config.toml
n_layer = 15
d_model = 192
head_dim = 32
d_mlp = 768
norm = "layernorm"
positions = "rope"
rope_fraction = 0.5
bias = "all"
tie_embeddings = false
warmup_steps = 510
doc_mask = true
train_tokens = 315100000
dataset = "wikipedia_en"
Each number is 500 + 25 x the weight over its row's rms, rounded and kept within 0 to 999. Layers, rows and columns count from 0. Numbers have three digits each. The size before them is the row's rms in percent of the matrix's.

# up: layer 4 MLP up, 768x192, rms 0.0679, rows 386-485, columns 64-127
# down: layer 4 MLP down (transposed), 768x192, rms 0.0467, rows 386-485, columns 64-127
up386 092:487489495544508534482482500493524522536489516528510456510502549497475519450505485540487515463514467481514518499471501508513492515488504491513509501504507472494498509510517469465475436572518498
down386 097:514512497448497483505536526512467481456484498489489519519489475468516459518483516444520483506499550509492482515511499479479516503518487502478501494480514513517520499487493513523535555439495484
up387 097:513499506481475523512499529523494488553502482486519486505463507521505514477512519531519491500515466473541415492482500484533484485480471455499514489468530495512518507504458461540449520500504492
down387 094:470504502517528477481499466487469501447500517544465499492495486502474494515501500484487508505506522519482582545539504533457501531510537533485520508522480510502469501513525538456533500496473487
up388 098:465500506464493517489503543512507508467493498520494451527478503487509488511541495502504449500451489475474548539528521504489523472498524493460518517488547474501509523525553492535434507480526515
down388 105:559501504542516488509482467481486502528484516507488534489519511503512502481486487481510527496534494533539465469442479493506476532529458526518467513521451508517492474486451513467548485514482466
up389 082:483531506516479499512538502520523494534498518459484445515512523495488549495493566498539535476547466502491453494462484502484505467500484532482508512518490494476486548515510481492519499498504479
down389 079:497459480481526514488475507471468501467508485528521540495508490498508457498477437510477455523452549477502535478524514480488490533498506460528496490482523520527516439485472522503473475494500517
up390 092:514485504487507505524460492523502464475490513527508490521513510491472500469516505561536508516533478473472535490496489508500505471467506515483488508485527444471462544497572507453476493490488500
down390 099:509513487486491495484532507477518544503484459450519513480471497502534488501466503444462491495451502534525495515474517464516495492519518493517524508526488568508521462518441494520527505517522490
up391 085:519502485481515530475526478582489494500481498476491516508492492489515525476478468532491538512475463492529473501489526473478498543503482517511470468467510458481483535453481475515488528509541514
down391 084:493470524521474481524464515419514506485512492539520476502513511508500481497538535473490463511527520497468539516513465528510500474490533489476510516502498551515491482525521508486508470486475482
up392 114:484485523458536529473478487534498528490516483511476446495469504527531513492475515499501527480507484546526499452440478479479458481467517465512474504525490531525509528528531508513510531492524494
down392 087:512500442553493493502491510544502477487528505514516486455496519510480522525467462527469504471489538456482456543550510559499520520532469527523500525459501499500513459503512482463529496495524503
up393 094:525531503489523514468518524486488541503514486461487527503499476500506520462500498509527496514494488510530513500483544487519465492498509496526503478505502466559478493462473523448560526521514462
down393 092:468479509505493493522493475542496455490470528510532478499496533488496473527485504526482482483507495497476487471538429519479502491496495489476492519475499513453521533530531498541464460494502507
up394 138:534467502480546544542508544524500506497482470469519471537499502490492472514518515514537521518477506497529458491472477490474474480439533495467505526507500474443501513468498509484515489479507502
down394 121:546516441451570537528494515470484487483521475531525490502497482498494449514497475471531549512527505493512508505486459530485509532489505502487545482477519484503481517494440513473486544477513516
up395 111:504524532514526490472519479515496488500454503486524496502493511488494486496481525483476559485482481519493478508514502485468487492405534502487525474532464495530517464500537534492531519540465522
down395 116:506501472478456500541475498476504498512537497516477490486524456513505500498492497516516445472506507475515532477496485515543495465549518466520484519492531508451491528522474463519488504461517481
up396 103:531485519514482481486495497459516474484456502522483506510471494505503506483507469480537502474515488513481501513531519501499506502484493519512454513485507518510501510506506543501500454484508472
down396 127:468513493457528527507518492557507529509533484477527491472538508501489501520486532534476500515495484504503487480464488486504468500497530489475551482519501483488501520485492466509483543499503519
up397 087:486494500497488521459460520510487491507500509485511515509504496480514495479527491503480502552499468500487495508459497512484501540509501534535495445505525440503497488500485512509488504535551509
down397 090:503503496521507499541544482475507502482494502511493484497508510513505501495489501507519463475489530522504525484544505469524498455503496466474493538484467564495505520509504483503489497472434478
up398 116:520433500499539527487536561478516529510482480470472467501480474519476480457489522526490499481513517518524472471475430479466501511427516483515498478535502459544517483488512514523562456505478518
down398 093:512510493548459474478460485496471495491496518497507480478488503505526526493480501488498509502472498489488530487514554515519454442546546502503520516505513499487518508466496495531529528481472467
up399 096:524524522502447506457518492485522501483487459528520477504479493502514469506492502494473551463456478518528509521469495512443436503498533539489498489507478513516525475478491567500531522525455515
down399 109:486492481496547512539491505508464502523528541486472522496526499513481517497493502495527460540540517464466494493539506473556542495505463490495511512482522486485473515504491415491485495490536502
up400 096:527516482500468518463508458527490506518482503563516455535491486458538515517494487496521510508509477490516498490521484495526527507466536509505533487505510480544507493514518516470449511508507557
down400 103:496487503489537479530496527483516484469520506444494512464497519518454489473516490496480492486482509503496510491460528477488483493563439492501463508505502512472484518502491501528531488499480458
up401 119:505466487516524491488529478508481528499473504452510498492475489483523494503474510493492492471522495472466484508488492442506494514479523487530519483511508511520503524492493495500537531526526522
down401 099:512547457461481546549475500484489472515525504557488466538552477514452475493471479498492496513500495494519512477518520540519526511485494547470480501490490454466490489518512536492471512490501465
up402 096:507509509472539514530511543548524527491510493504479514486532555480486508479496530456521468508530450512486513481502475494478483529538531519507471493499479456487498558506473500441500460477524519
down402 107:500488514547482482475488450446479487495486512496526497526472449516522473498509464534486519478481549487515479514487526490526518467450486480492522523472520537511494453476534506547491539521473490
up403 091:521471501501518522491497531482513499479477559507499492506513527482531493495491491528549511453551489490480501491454500532485507500506508517467508494469556488505484522511467484487527529506470521
down403 093:491523494510493492521491487513498517537510466505504512498495475513456482496509504456468485543451508516513493527538511455524490517498498496525496513543433530507514485481515509513458456500527480
up404 088:508522494518472526507568523453528565453507507529500544486527470492465548502488504493528504490485508497562475507531486503532456522490538482560477519489520502495482562479519503472497497503505491
down404 082:470486521472531479495465485543469456519498494483489438502461546516509429496509480516474474499504464493472518504478521496463556464511462515452512520483492493493514474518472504507514501519507507
up405 102:495517525490474485499538514482454503481505586501481483504491535519524484418479503498483484505468520520522497498529528481510482533511481467479488483506487491539515476486528504504528478503565533
down405 109:511497467499525531509463511484555511506492432509519518509520489527497520560515491541513501469526475513477494514480470532480500489475508538500525528472530508482481530489450511497493552487440469
up406 090:572504508492500529529542518499506490471521523495515469486519532463507469519492471483501444511511499474468438527495478501486495496498492463504491510453514472538515523523486506491512532459483502
down406 091:436496510500503478465464491482482502535473489503484521517480459521496516491507495522494575482508476548531588465504517503517498509498489523477502494510512533465501482482501518504463452537520503
up407 084:517497516487503436496540489492522502509512491536491534510518481486549546502493463476508541508491491526488472494502508508535525501531533501490512576478485481496490502488454522522550503470504498
down407 092:502498493512516567533476495504473494477486505495496466503482523520457459497495539507494458492520494496524522505476480487474451490459464526507482433516512519494490524500537491486464503537511506
up408 115:490507477436544519522484522533490506464521479427494467502516500507533519530457539508513526488500498493531543410470489486500507486450537493525508497521485478537488516470520465467522536495481506
down408 097:513501493548474481484491467457484506489503535537538501480494510501454469447520472541476481500510486477482486567544499516502512520528501502502515484476533516477527440504495521507468479507512498
up409 082:462509520529464497515505462484443485466481471484501499483434522497503500513482523505508506517478479494496510526497467466496510465503505462513506518520545441515501509491511489500477472491526530
down409 082:520484487467528509497500541501557507509516531510497481529536485499512479477541459477492487492529527523518487468508534546508490515493485534496501460479452532493507499527496512508516526513472486
up410 085:562498493477520490486525526500521484487541515474526522473497556464522527506491489457529511534462445493476493485520547492462508485500500467537535519511505524546524519478513499481491509517511492
down410 090:452492514510473516513480488510503518523469478530479470521486461530484461494505499544468491462539547504530521522485437514531464507489507510468477481512502472468499496527477512527492489478504512
up411 100:490493521468493553505526506479501492482503476520503521488490514491513491478497522501555560492527466504462453498528507498509491491513478528476529492473544474511512482459510514533491504477489425
down411 099:511486476520521464507469499511520528513482503507500483517505513528503507468527485518481441492480497485509559495475494489476504491503549476500485523517458525510497512550499479506512513520499555
up412 105:473463493533519511501515508478478490516533516512485521514496499536494489459508525531522495511524503468471508514487533474476503510511508479496516503491546506484493527526454534510499496517525524
down412 096:496506506507484499495504500494526503490502527481517491512482484486496491543480473487488507459499486529498501455494498523535510503478503514523499490482457523527523464497551511522465457499513513
up413 104:534505502498500495472500487513533482479514505520495550539494542511573512479508494571509524461496533503549481496506516457497436495493456476486518510486479493518490461467478498482533505521521481
down413 107:454501509509508517513483542470462545523498494459525452468514475502442488528478505449492494521523477488470515505499479532465575491487558529512500507512531521500493552548507490522472493490484534
up414 082:500526503487487497489520489514449501513526518518482493520487524508488519503485498516496490491469477511505515488458454439486486519519517520522519486496520468501488502464466471466500540500479509
down414 080:496466490522501515498475503476555499476473500472517493461507472491504493500514474487490531509527534490460490479553537532512524479486484488494497512491485530497520493540538534526491460491537494
up415 128:509540476492510510477459529471483579501542523504502493476524460518505467488474513534475524464473506470512509499505510476517476520447529516501473491490488530529535526483513474536536478484455531
down415 109:482454449534540479501515498513489427550521509478477472513502550526489543510507516496482526512531462502490473495478485469507547471502487487520491500521467474489468470467482500487526509487507526
up416 120:479508495480510543529491496503559486516495516497478523503511514524508519493498545565520496479517493532515455522472502483517504483492509489475495530461530532492506538525450470505501495469500473
down416 091:504492499532524463462496511498474511495527489474495486497468480483504503494506463480478468489505521475480511484483555515493523536454530507517505493498482461510524471505509506531500538515514490
up417 085:490474491494499505491496482494485497523496538479486498480462515526490469488493522534516497510497478462491508503522510451485481483557496505492468534489502503536492496495522493514456479481476497
down417 092:495510486484496494503509522490533490450487447524528501523540497480501527509502486470493520486514496537518487503480492579504497526457494489509524469507500495463494516503477520485526521513535509
up418 104:507497532479511521556507487466477478512502523536501503504481469525497512466499480490542498473523474492475531517483496474478510477497496547496501509462497541506520494533492545481459478503550507
down418 114:502515506507502486451486510543541537508513463490496491503528514508516496501512511507453522512515487525524454486528521515512461543486523474474512507508526438497495498478495464513541524479439479
up419 099:510480455541504475482464507457516488475476508491518519552517498515492518501424516579490504479520519466499480509459548517508498541506497521506499504497531458483490486524489530459472495491545449
down419 115:508522525438496534517534504539504512476524486498480471465491506484524495492589521432494483509477461532513493498552454480487496466473516473483510500486483536523530494475514468536523509538456551
up420 100:538520485483486527490498473492497506515483476512513534466481537556524527475501495539488484487462508497510515515492516482483438540513512468511505503499497498496466482534489499523502550503474469
down420 106:481458531519508488504502520507510496488526518491507466533520483476461480536508499463510531512543482493500463465490495504524531457455466537520463505498497514502492505445515517470489452497530527
up421 096:503468486484527488474515500519507511506524502509565517470532444504513493483498450524516508481501500527514492524484506476508496464512483493465493492510500496475462544482510506505507461516493507
down421 118:498519510515486525544470491486491481513479499476422471519463537498492514516490536468495502522493479466493502488500499530484510527481510511559516504479502508514537468518476505500488556498536516
up422 092:496488510483542516510519534484510460530489510501521477547499474513509490478487488497511492506489487492504506497513433473480496517559514499506508520508480522492505486516497484477508518492498458
down422 095:512515509535469494526506503533496521476521495503507520457521551466484496541498532503490486518515504488495495483466565517498496462429480489512478485504536457502509495492508500520499493526515530
up423 108:482492461516519480535513550471530518486523501516492491507516504482471470470468504564502528512536492486459493478507525477515493500474511484493476491445518564529519494452482538498539474488489504
down423 104:463497529483490515480479477516478491514504491479525516483520505529527522514508458437503492480443501501523492522537498535479505488500502515495535507541476454466485509543504483525471513515519519
up424 125:484467495515517511492471514502507517496476456517514439501476522487483482447469511546535467544514486499465492525466494494455499497515511478493488532454505504509523554498507523487492468475487497
down424 125:516502536471463503485504472514562496475507485473534537524546517506510512541528500478452484486489501485511536512529509487539501509520459504471505507494490459483476513505503481504497508525497481
up425 115:524475473527478513512466527565525550482513464498516508505499534502497449513515517496509526463545493522524448529471470488496489478524535475460496524483491541502476517491503457511521470496521491
down425 095:550496529500517521499560487483492449496481512462513492472515492473502507474492476475528457549472490531488559496506502517501497499497494511505535476500543477499538472511496506493467479543490483
up426 096:490503511479505505529550500487493492483546485503495512511518465484509484481500464507526528460514490515496459503524515486456508473503493488487530555468487494525535568491504552502493512530497497
down426 108:511478497531516500495441510523516496521463516498510477489481537508493505524489543477489457531492512482490530502478479502548476497495519512516469460526504502452465448503493457478515474479508491
up427 115:521464470456534503538536523515525512484512501481530495561485524539515488494497522529550527525531463489519493503486475484494469527475537478494491521489530464511483491482513480502513460511549505
down427 122:530500480422498499534538501531513532482509491496530498543476488508491483474495532515517545535525484479507523510474490483478496537455538480508484514476532492517475500469510492480501482510543518
up428 088:576479512456482549481524521494480452497487463477486491451504485492506543485479475534543512490460490509503500527535482472538485516454507476487502474498535477517514504434476493488578503519498519
down428 098:426518493554490468506482488491537549494498535517515498552465509517506461497509496471480493502526497487506500475465527541468522472559517507528504507491472502483482511567517508529451514490520485
up429 092:487460527484510495454458506498549553488491465498523464578506454489511493507518483536506505506501493512510533509508526456511485484495516488492523535533473479460527511498518507561475458504520532
down429 090:520514488506485512526554505510486442507507517529505540446501548493516505483460518479497493482503506489486464514509496538503520511505497496488501471468529524548506470493470495455515517492503499
up430 101:511453497513486485489509505519503480484581518542518472547474508493538485489519494512487521490486495498524512471521473460513505479484512453507497532473526444448484527465544502451511530505533496
down430 109:492531495488504497540482506491510535487445483462471513465508513502466490491474497488514462534515499502498475526488540528479516532513499529506483483535495556550524496537455499543490466510479521
up431 096:505476529463510492503541469467485495501477533493558472510485446500499495492500501491543497494549492489484535517490499464498478503517483488498500523486504466490515515450523517496518482546478500
down431 108:483515464525512517510477533529530520505519466506443518486516539492474488524476525511462527503490521507513443500502489526503520508489506499513519472488492532504508475547474493494477529462538509
up432 088:507497532397498509512498484510559510483482507533509473523491448525484501493479494502492476526551475506519513505518475521518502528490500504525473496459451486511521465518443446487482540479488488
down432 084:514527469594509512489478495485455509545515481467496516482506521487505488494512495518505545471458537485490472480469514486487517458528511490471536506530552497495483536471563540493516467512511535
up433 072:530491526514505484526481517469558508502476502460524435477521513491498501503503495509456533482533478479527521512468476535512501504518538493545498504489499501491478469506499461495489462498489501
down433 072:486515482473506519486518479516453471487526494542461549521486483503510482489486491480546478502475513504482493505530521451495476486478457497471491508500520508536520519496505551503506536492531515
up434 072:473474478452476491468488466434572540486513488496514498506500517489502486502548504540490496501539506518504556496471559530501501548502493495520492511483451513495498485498505512464519469500502452
down434 065:525517513537530520545514534570438468495496492503491500499505488503514498503424516478498524508466493501492455476515438464512493447510526503464513498525555510506479505503501492524493525479503529
up435 094:543496495502517480530538495474491521489493536504504481533479491519516517475507485504498514526478439493505481502523537485502518511506521485484491511492533472482485470510487493518510515517533488
down435 099:462495527477486521472450492515525471507491424520509521496521537482496496501485510510510509485530564491502508501497460508510466512492496521495514504497485505506503537455509507493489489492481502
up436 095:465550541481523539504471478496547541502513529540503474495512460535488505512494553530487532470533508514520490528508521473503495524477482530478538490494517530502508492498503507493474489502484485
down436 079:528497472500508487507502519523430469467507504453486497487493535486488482483503475497510473521481468490518512489511495532498531504511516490519496508488487459498499517477514481482500514503522525
up437 133:498481474450544496517497486501521528506510436474501461514451556508522484482470506521540500525540475483542491489445475470485470518499537497510516513532495459509513498511511509509507469505558544
down437 094:512490458497513491541516509495500503482503483489505496525485538510499510464495514496498533501496475501505469498506494461485480506502499501478438517495507458478448489454539535517523494506564510
up438 089:493510502523480449519486485491530524449514499514479502527507517495481517470480514520487472489495488478517505499528516507478508545503502543500491456486507478501521490493544501487499472553495480
down438 090:504472509482502552455523530511454500541508497486508493499487505505553508527520484505519538512519517506476489505474486476526490440482516466479514539494503506493495508490449495494501511463540519
up439 092:527518478492510499537521475478472525520538488489449524511514529492503513482474442504497547525506474481499471517487511460520499531460492549507483460495498461493517546486532507491467493509516488
down439 104:485485521492507505465485523537525465470472535472538474506494493506515501506523543502498460467492518530488554473509480547474537479530520465499520538489520524521508454524474508501533518495492502
up440 113:515471500477480467513505510454533514506514481486543490528516523465479491467539500496500457497483483508530470501459533523462504491536488453502463478470513465476511494514481500532469484476530478
down440 124:500516515528539556489506510541464497489483523531454478512481507526533499529453525526505537499520512486483510515528448452526490480453522533493555514518479471529494519469513501480518513509494499
up441 091:506478504461530484514504512482525502493504487453522521473532530519496474492496477506486493444509477509565505494526490486480524454514490470478479469454539470489495511502496523519473461499508495
down441 096:491519505518482536480510500495475475491492529561458478558468482497522522508479526531523474528518525476439473507473525507531478547493515533506518501528480487506494496490509496473526532488500482
up442 102:487501484466496511524530539521520544473517489519461504512528512528530528508477493539517546487495468495525496472489458464515500505498504511512481534458494479483467504483539511543478509478524513
down442 098:508504499538504494506475486509460462506486489499525443499485482462490483490500499447487456509535534512503539501480560526501534486488500500474553503499526519501539484513458462467531481533485494
up443 089:515498489503523539472514551504464471535500489512525504530512525506515496454462530494486541446527479514469475497525490486494478519471542473453503533510504513489532535474507504515469531497493524
down443 076:514499511509470498551522486486548535468486527485490498471491499481496463546541479508497496556476511471531518506487504496516526438507461513524498478515461492505477461506492494490513464521513463
up444 091:524475517513521518496477492484537531521463475473526506512495466516505495539474591506475499489522504515510498483541488466506514473501480439482532480497473497465489487518543491458519512537482541
down444 092:484518474488486465514511511511455457452517533537468472477491528495487477478523453488529489509474511485515513520457523537488467517488529551511494513501532499539506522473467500525495495486544481
up445 092:465478495511471453461469495454499538469517487505548499523508488535495512516454490515482482489527500514460488508484554494495503524461495502471519482507521484463524479520494521493481510510565538
down445 090:550530521467510541522503494550497488504501508507463479485472513495508511476550513517522503506481507504531484526521420495503511477532508503510469523489492484538481522472494495498523507483447467
up446 091:570469547438482532462505500454475500538513461507513463556524491455514515500502538521499518501520481488503497513517539467480507505504494503535478529495550531478509525414484496478526486521492482
down446 091:449501472566546467528512524527526518461522554494502506434474523523487475508470475476523530492497549521497475458501475534538510505515508484487494460487468478527515510595482500506479483467533529
up447 095:551490529468480496523497463469509505479465542483483531535509510511506468443512533538500504500551486498478522522525493472465513497456484502516517490455506527516519547519471513526461410461545518
down447 099:453505491510530509478493529550536514508523455510545486482500517492516516536472492478490498508446498498505483478488509528541460510554531483476483510525500463497488450500530481484534574512456466
up448 087:489518494489466488478516546542530563482555485519485514500498496497472456470485464502502543494504484485510509526488542488506504478448474511486524464488534521478490540534493484480513479509490493
down448 087:522482521507537525540468456449456421518463512481518492517497524507527538527514535497500453493486504528498509481507468525483509512564529482527476530505468475513507465458518531514486506479530491
up449 088:535490495474516507520466523541489522506524484486487474472511500523483515488551467497466479490471478550505555488467468491521492505485499495499495493467488508506491500455545547475450551489500542
down449 094:475493497500495501481521463443548466478479512480511518541488500477529485507464519504514524500523521474483449519543509490481478483522473490485496517536508487494519506551480456512553439509520464
up450 083:513452531543488496477494467445521525494494455447482500458516533522523497500496476544470519515494457491514505499488485509505518474480523460476489488476503456472486530529480538470485485465524527
down450 077:495522474476511508506512519548470489516499541554529495543476471487491494510492521447529491486509547509485510513529507473492453511516488536532501488503503529546493469470528452506497494512483447
up451 116:546470480469510512513520461464512523462493461500476467492497500502539521507436510534495508470517518473475500495519477469509489494512526509493492453521503480501518510464490544511523506486525489
down451 089:465492510523513462474493530496473487531499529514507525522516488515488501464555480518481507486478446510520514486482517500477513521494513484524493502522495476505501479527560485456465444485475505
up452 083:543516507533485482490484465513493529490484515505503467567461508462507534473462510530530517508558505527512490518448527474469505518492512532487488493489495534499489498513551503497503438493489511
down452 088:456464504483522533526511524481540454513513516487499534454533502521501454509509494480461502495453484457508491486536472525539509498509484478513518509523503469517498484481459501508501553504531492
up453 102:483487494510552498517517482496507547453508511495473456491506499465510480455484506524465492496499508489446500459507508497538520491498512512478469461479535457514528515483491558529486491529484505
down453 103:551503517485477504482482490505496459543492479488511505481468501516501544527499487474566538506505499472549495507492493496453503512485499509512531527545482540492486507487482437497539525482508481
up454 126:483490480503511487513498505493483530488506434498530502534460518472507499507489479490488503505532488503464513463519485477504481519500512480502478479474529512493464496481518521488469493498532468
down454 090:523522499508498471536488495490482497531533534521527460521468499519490476467507493514477538481509473485530463489461517525517531513504506492499491486491536450495482470508445463515558515497497519
up455 082:515504505503451417491500491495497516467484498501497467504515519497483510481491504543491509509545497445479443485544497499477501494474491535451486509476500550473496480529500513513485459445549483
down455 084:493489511513551590491496524510493471533527502494493504500482492505515487506496491476502467485456501546518531517459506505506488492536497476545504491510504446543519530473504493488517526539471514
up456 099:521492497452534533476489466492524504493521519527507475514549514491577464446509507512528465545452479524475500509526504506498511480477518488470546493442512506521507499479507540536499507464503526
down456 100:485510489549483463521516517497475500518467481483504526502464513498447522529474501472479535459549514476521507508479508482510488540536473510532459534545503506510507485536468466473460499525510466
up457 123:502469492471570540486517502502561515479491491487529474556493518522512476461506507521525516501503436527507503494467482498494463484459519510509467523466526469491501535459512511504505495516526523
down457 084:511502461453556506517490493477497521485492520504536480528480522530455474437481487509505522504522476483498529531481449494501475522508492487503461499460526452475469497508488475495509480484572511
up458 106:478505481485559490560516492483533494469508494500480437470505508504484441510477486512508511532523507550508514439498506477529474486523498475513473465545525535522506530520490484495498518477462488
down458 128:515506499508451538438492520523463511515480509492536533523483481493530551474521498509505469469463485469474477547517501536486566505499495532503509547458486449495476488493518541504516492512568496
up459 101:493528499488527517499528534511513545502507471476551514509517503520517495491500526501452521508538527501537522532507537471493506505463482520496457501464461450485492527539503492515507471516460494
down459 103:490475489505481506499482485493498463511511522500455481494476497504484499536489482494540487485469461474474465467473437518512501502525510495501527492552560565520499488472491519500483542488527509
up460 078:472486513522486568497488527527533495457528446468495504493477516529505535538476466501520511488546508510510472507492552498508519512503520513513497542500485496461483539495535506481503494543495515
down460 069:503493497484520442511504445474443527549487541535533489477516493482487450456532553495463501516461473504493540517511437499488470498506494476482482452482512521529499492493447486529488513472492486
up461 106:509474524528489532479485499514473500504491476484482480490444500483515513450511543475535526468526529511522459493479461486495522488508525511482537465497497492524523491510494499521503514509534494
down461 102:515506456457533487515520495503513477488502521554513511507532514521504473520489475547458469571502470508494540505481522511535449507526493501501484520500493508476481531512498508476483482479464491
up462 108:526516506481480522483501531475525493531491460461532495485480489464485515514464533536502493498525495516532510440487476497497525503504497499486465507492519515525512485475526495489447477526503462
down462 093:479516550532522467538541470506472493469522519544495485489544507546527500464507488504523508455477533461492495491526554512536494487512518497501507514495503482486495514484460502510528531523531482
up463 107:520538524496488515522502480487522495508466443523546483499493527487501492517517492483498467496508489537486502522474482461497462470513479485467505469483533519478527492496537493484487506504479481
down463 102:502455501517510524526538513491466508480524536491458528513479497503483526481481521520500540487535525491510477489527499528503496562490528496513501519489462474503467488499451507509532481502489520
up464 116:502523491477480532472530471531555494477515504518509503536521508488472490489507505512547521541559486552471488496456461512491470518530492476478530498478530521499509492459521480489471482498499534
down464 129:489479521531514477535473543474471514550500470488506487481466480512518482500457494516450500481480481439522491478523515484493526489434528518505492495527460470499509497546487510511542517500507482
up465 105:482464480506489509521501528493516506505506417501499487519488477509506517534523499524486500483499493490467528498503518498503481497453487488512487507489469453492501476446462469469535536502508498
down465 104:481511515486533517496526488519509469478454586501524512477485511509493449466482477495512496512500498553516468484499451478511520496547524524504503466509514547516518536583529517539465457520499487
up466 102:517485497481514494536486516512519556472492505506513525496457463486537524491503512512496525491508504508487467520474497510494482503501508476459478492433537504487513530487490501461526510507469508
down466 107:489497487502488536446525505507484450518530504505480491509559518507487491488499498473492513495517494479521525489556471482503527490484497492516501496564474503522475475512517492542520483494509520
up467 096:509497440445511497533479471518500502488497453500499511523487529530521472456475448482483537483544484505476538498518546513508517481497486499491455536490498467496528509456523537520508481482513484
down467 094:479494525556502521471524535450505511518494549526505478508527501476503538526497535515502455517436508517529467481493444493489473495491551508505530467505527512492468492543480488484505499504512507
up468 097:496458512519534530508456457480507496489510525495517429490455511489489525511519474498501528460536477512523480532510501485498510514523506507513511541468513480506492527511546498499506469473529521
down468 102:497532508472454470485541524526514510476487476489511557504566494505517467485494535507503489529466520485472510494495498528487471482471496487473507460533498526492497487478449503504472524516485501
up469 073:508498494500569458501493508469530501495515562530520495523501551490481444492475521473544504518509526478487514491444499479493505475532528483487532508497517529521459483469486510477490515532482485
down469 069:511502519513439557502501496516489525508467452483488503480507479500512548522532481534459495479494450525501503526535500525498486554478462540502467494497472490486519517525504481514521466481545512
up470 108:510513550437498495492504490449534520479463518490484509550527490499510494497534501515515534520504505562512518532504467499476479490481489470500527489487525522496499464488490492491489490506509510
down470 120:472486506536493510516519511573491505502539461498532477446487519495496505500463524501523492470491477444489459461498522480520492523525527529487481506520476485502470531497485504514513481498516515
up471 101:515489539468491469507513542528454542513446483523517488482461504507498485504535485504515488507528499517483481543491483492451491486482491485457515461461550525478503558504494521513476507510494532
down471 111:483519470524504526475503469495563465507541503460486508522543487499525511520464524503496509515451494507494494467492515514533495520496486500525499541537454451507495450488498488478540493493529467
up472 087:504529486473490509516455499464530481505529487519432477493501519512510478480485510535532514518497492502490512504530495474487484512517508480505520493520547490519521520497533441512480547503483505
down472 095:495486502514531491475545514522467515483451518499545533522506494522477506492551489448466502481496502518518508484464496528505515488481487510494462505475440511476462470489460530482495452505540488
up473 126:521474467545519505493508522518552536454515503474491455516466506551527488479492537525508521511509470529528487487501501493483482486506514476486479539487487472506542520523559493491544464477528516
down473 088:520513478490539542495519508496504514482509529503490518544487534477507483475463516505518536510496462504493464514515503482495496499506572501496510501498525459499517485506495491509501484499554488
up474 097:525479536567502482529498514417499498504493503457482518512480470498487482497508481493485526491518446497466474515452461509472501488466527496494523469500474474487530503510474507520470482493495480
down474 101:502515476397491520484485478566520489488489503529531468507511518502540509507510510502531471496475548508524513476542536463511499505541458502480479562517560511500485499492548495488537513493500516
up475 098:493510507490467490515463512421507489476516462566516517507495476486502476480472477501496529515512485457527512511529473526518502529494503478542520489484536449492459511479511526505483495482523469
down475 114:505489489513517519497559499558468516522493552440476484512512522517500521513517529498501481485487512531496497492464537445497477474501490502476484511501474530529537501505480485499519491495478531
up476 093:468528487467501464476527534496530496459496510503495524537466529515550481475511524501485458486470519506503547497524506522499404516490488503496487536503483492504472494475439482513484544495540508
down476 099:530463529526519544532485495474480538527494494492493479493532472501458495504493488507527540498516466485482457504488497493522598487523513511513514489467517509504529516520567489478499456509461499
up477 092:496476464476535542549541507502522537483483533506515503513511519472495494450506498501485501489544523456530510425481496484540498502465521501527468503501473500508565482506511530527514434465497519
down477 086:489537484530469477464456509483463451534509473508473488479483501516515501521471497506511528498469483545477495542541513496479512487542499496478522487498536520490469534500486500485482531535503473
up478 079:532490502499502479515529518542523493497503503506477496528519475496458554477500435474513505473501461465483464472503488504461478496455515463531461503473482513488513486492482457496486531520514511
down478 075:477495500506494535507452450470499493508498529479530507461490533498551433509495554496485499524507540518499537565503503461549521509553473522454517503508515486484481518498511523509504452482489479
up479 107:516492437473525483498504533524509477479471512462476448532517470493483505476517487505527468530518532522491453441460455491448452489478511523525491521467489500511544491502496518511509529513543513
down479 084:435500519498470533518476476531474526521503476526515507491533522515479469537470510495456562490476498485479522549506503533503539527529484544498481465516514524503484544480485504518500482521480467
up480 108:518516450485503503453535558526481571459527509492523463523507496490513521506461467533536487504538495512504515520482517492493503501473557521462478456466469507506511517491502486503439493480500476
down480 097:477522529483478508558462421506503449512481484512481528518494515519475438515522509469473530503501493496474487500497505505478523522538446498551528536540502504509485508509510524479504534496481536
up481 104:507471523500530493477450492469505518471481528500512548532531550532598463530516498459458496492470471519508501490478466473474462516498552510536497518481483495489493497538511487520458500476532495
down481 115:493526461481458536516525500525494497521497464486484460494457461472426516475490502555556510511533507486506504524507519500530514485490432475475526497501518476509506507466508502469554504512481520
up482 090:502494504506482557513496487474538524494492530508512481506498542518468481468497449539510495535499492499446477521501522504503471458482520518491484544459483558470504546538410470497410492494524525
down482 093:493511498488524460490508505521477500511516458497492496499510474502529518502503537464508511463509476535529560508490481488480527556509486480520507470514538464513505463465595527492583496493479449
up483 094:534461513544496520488585481474507528510473489469558507548543507493487512512480535476492492482490478472519487519498466454528471513502526508528486497469501549479500517494477485460518458499471484
down483 092:473540509442504486508430515476493495468526518521461480450457489514505476473517463528532500496513512500476511504460539516456551501489479484479514499525507455529495475508484488517490522484519528
up484 108:537478482491534505540491513476510538469505501463525456481471500461472513516477519527550502518495517470511509447469497496486502505514519499488469503508519503494497480504545499503548482459552444
down484 100:529533529502505489498489503489521439520497493544449538490486503515528493512517463494472493489499491519475501544517498579500514491495476486521543473492513501505500524490488480495461472530467527
up485 099:547527492493483474487482575488507521484500507511535509469511587500492500482469487515526484527478492495491521503499508497533452488487500509482526488523476505489507488484459516484488488488511474
down485 101:467483517493523525502519419548493505514454490500502491524456444496487519495506504466476516463511505514515460492501501487464521512492485493521447496471520496523501499526529465500493508505508516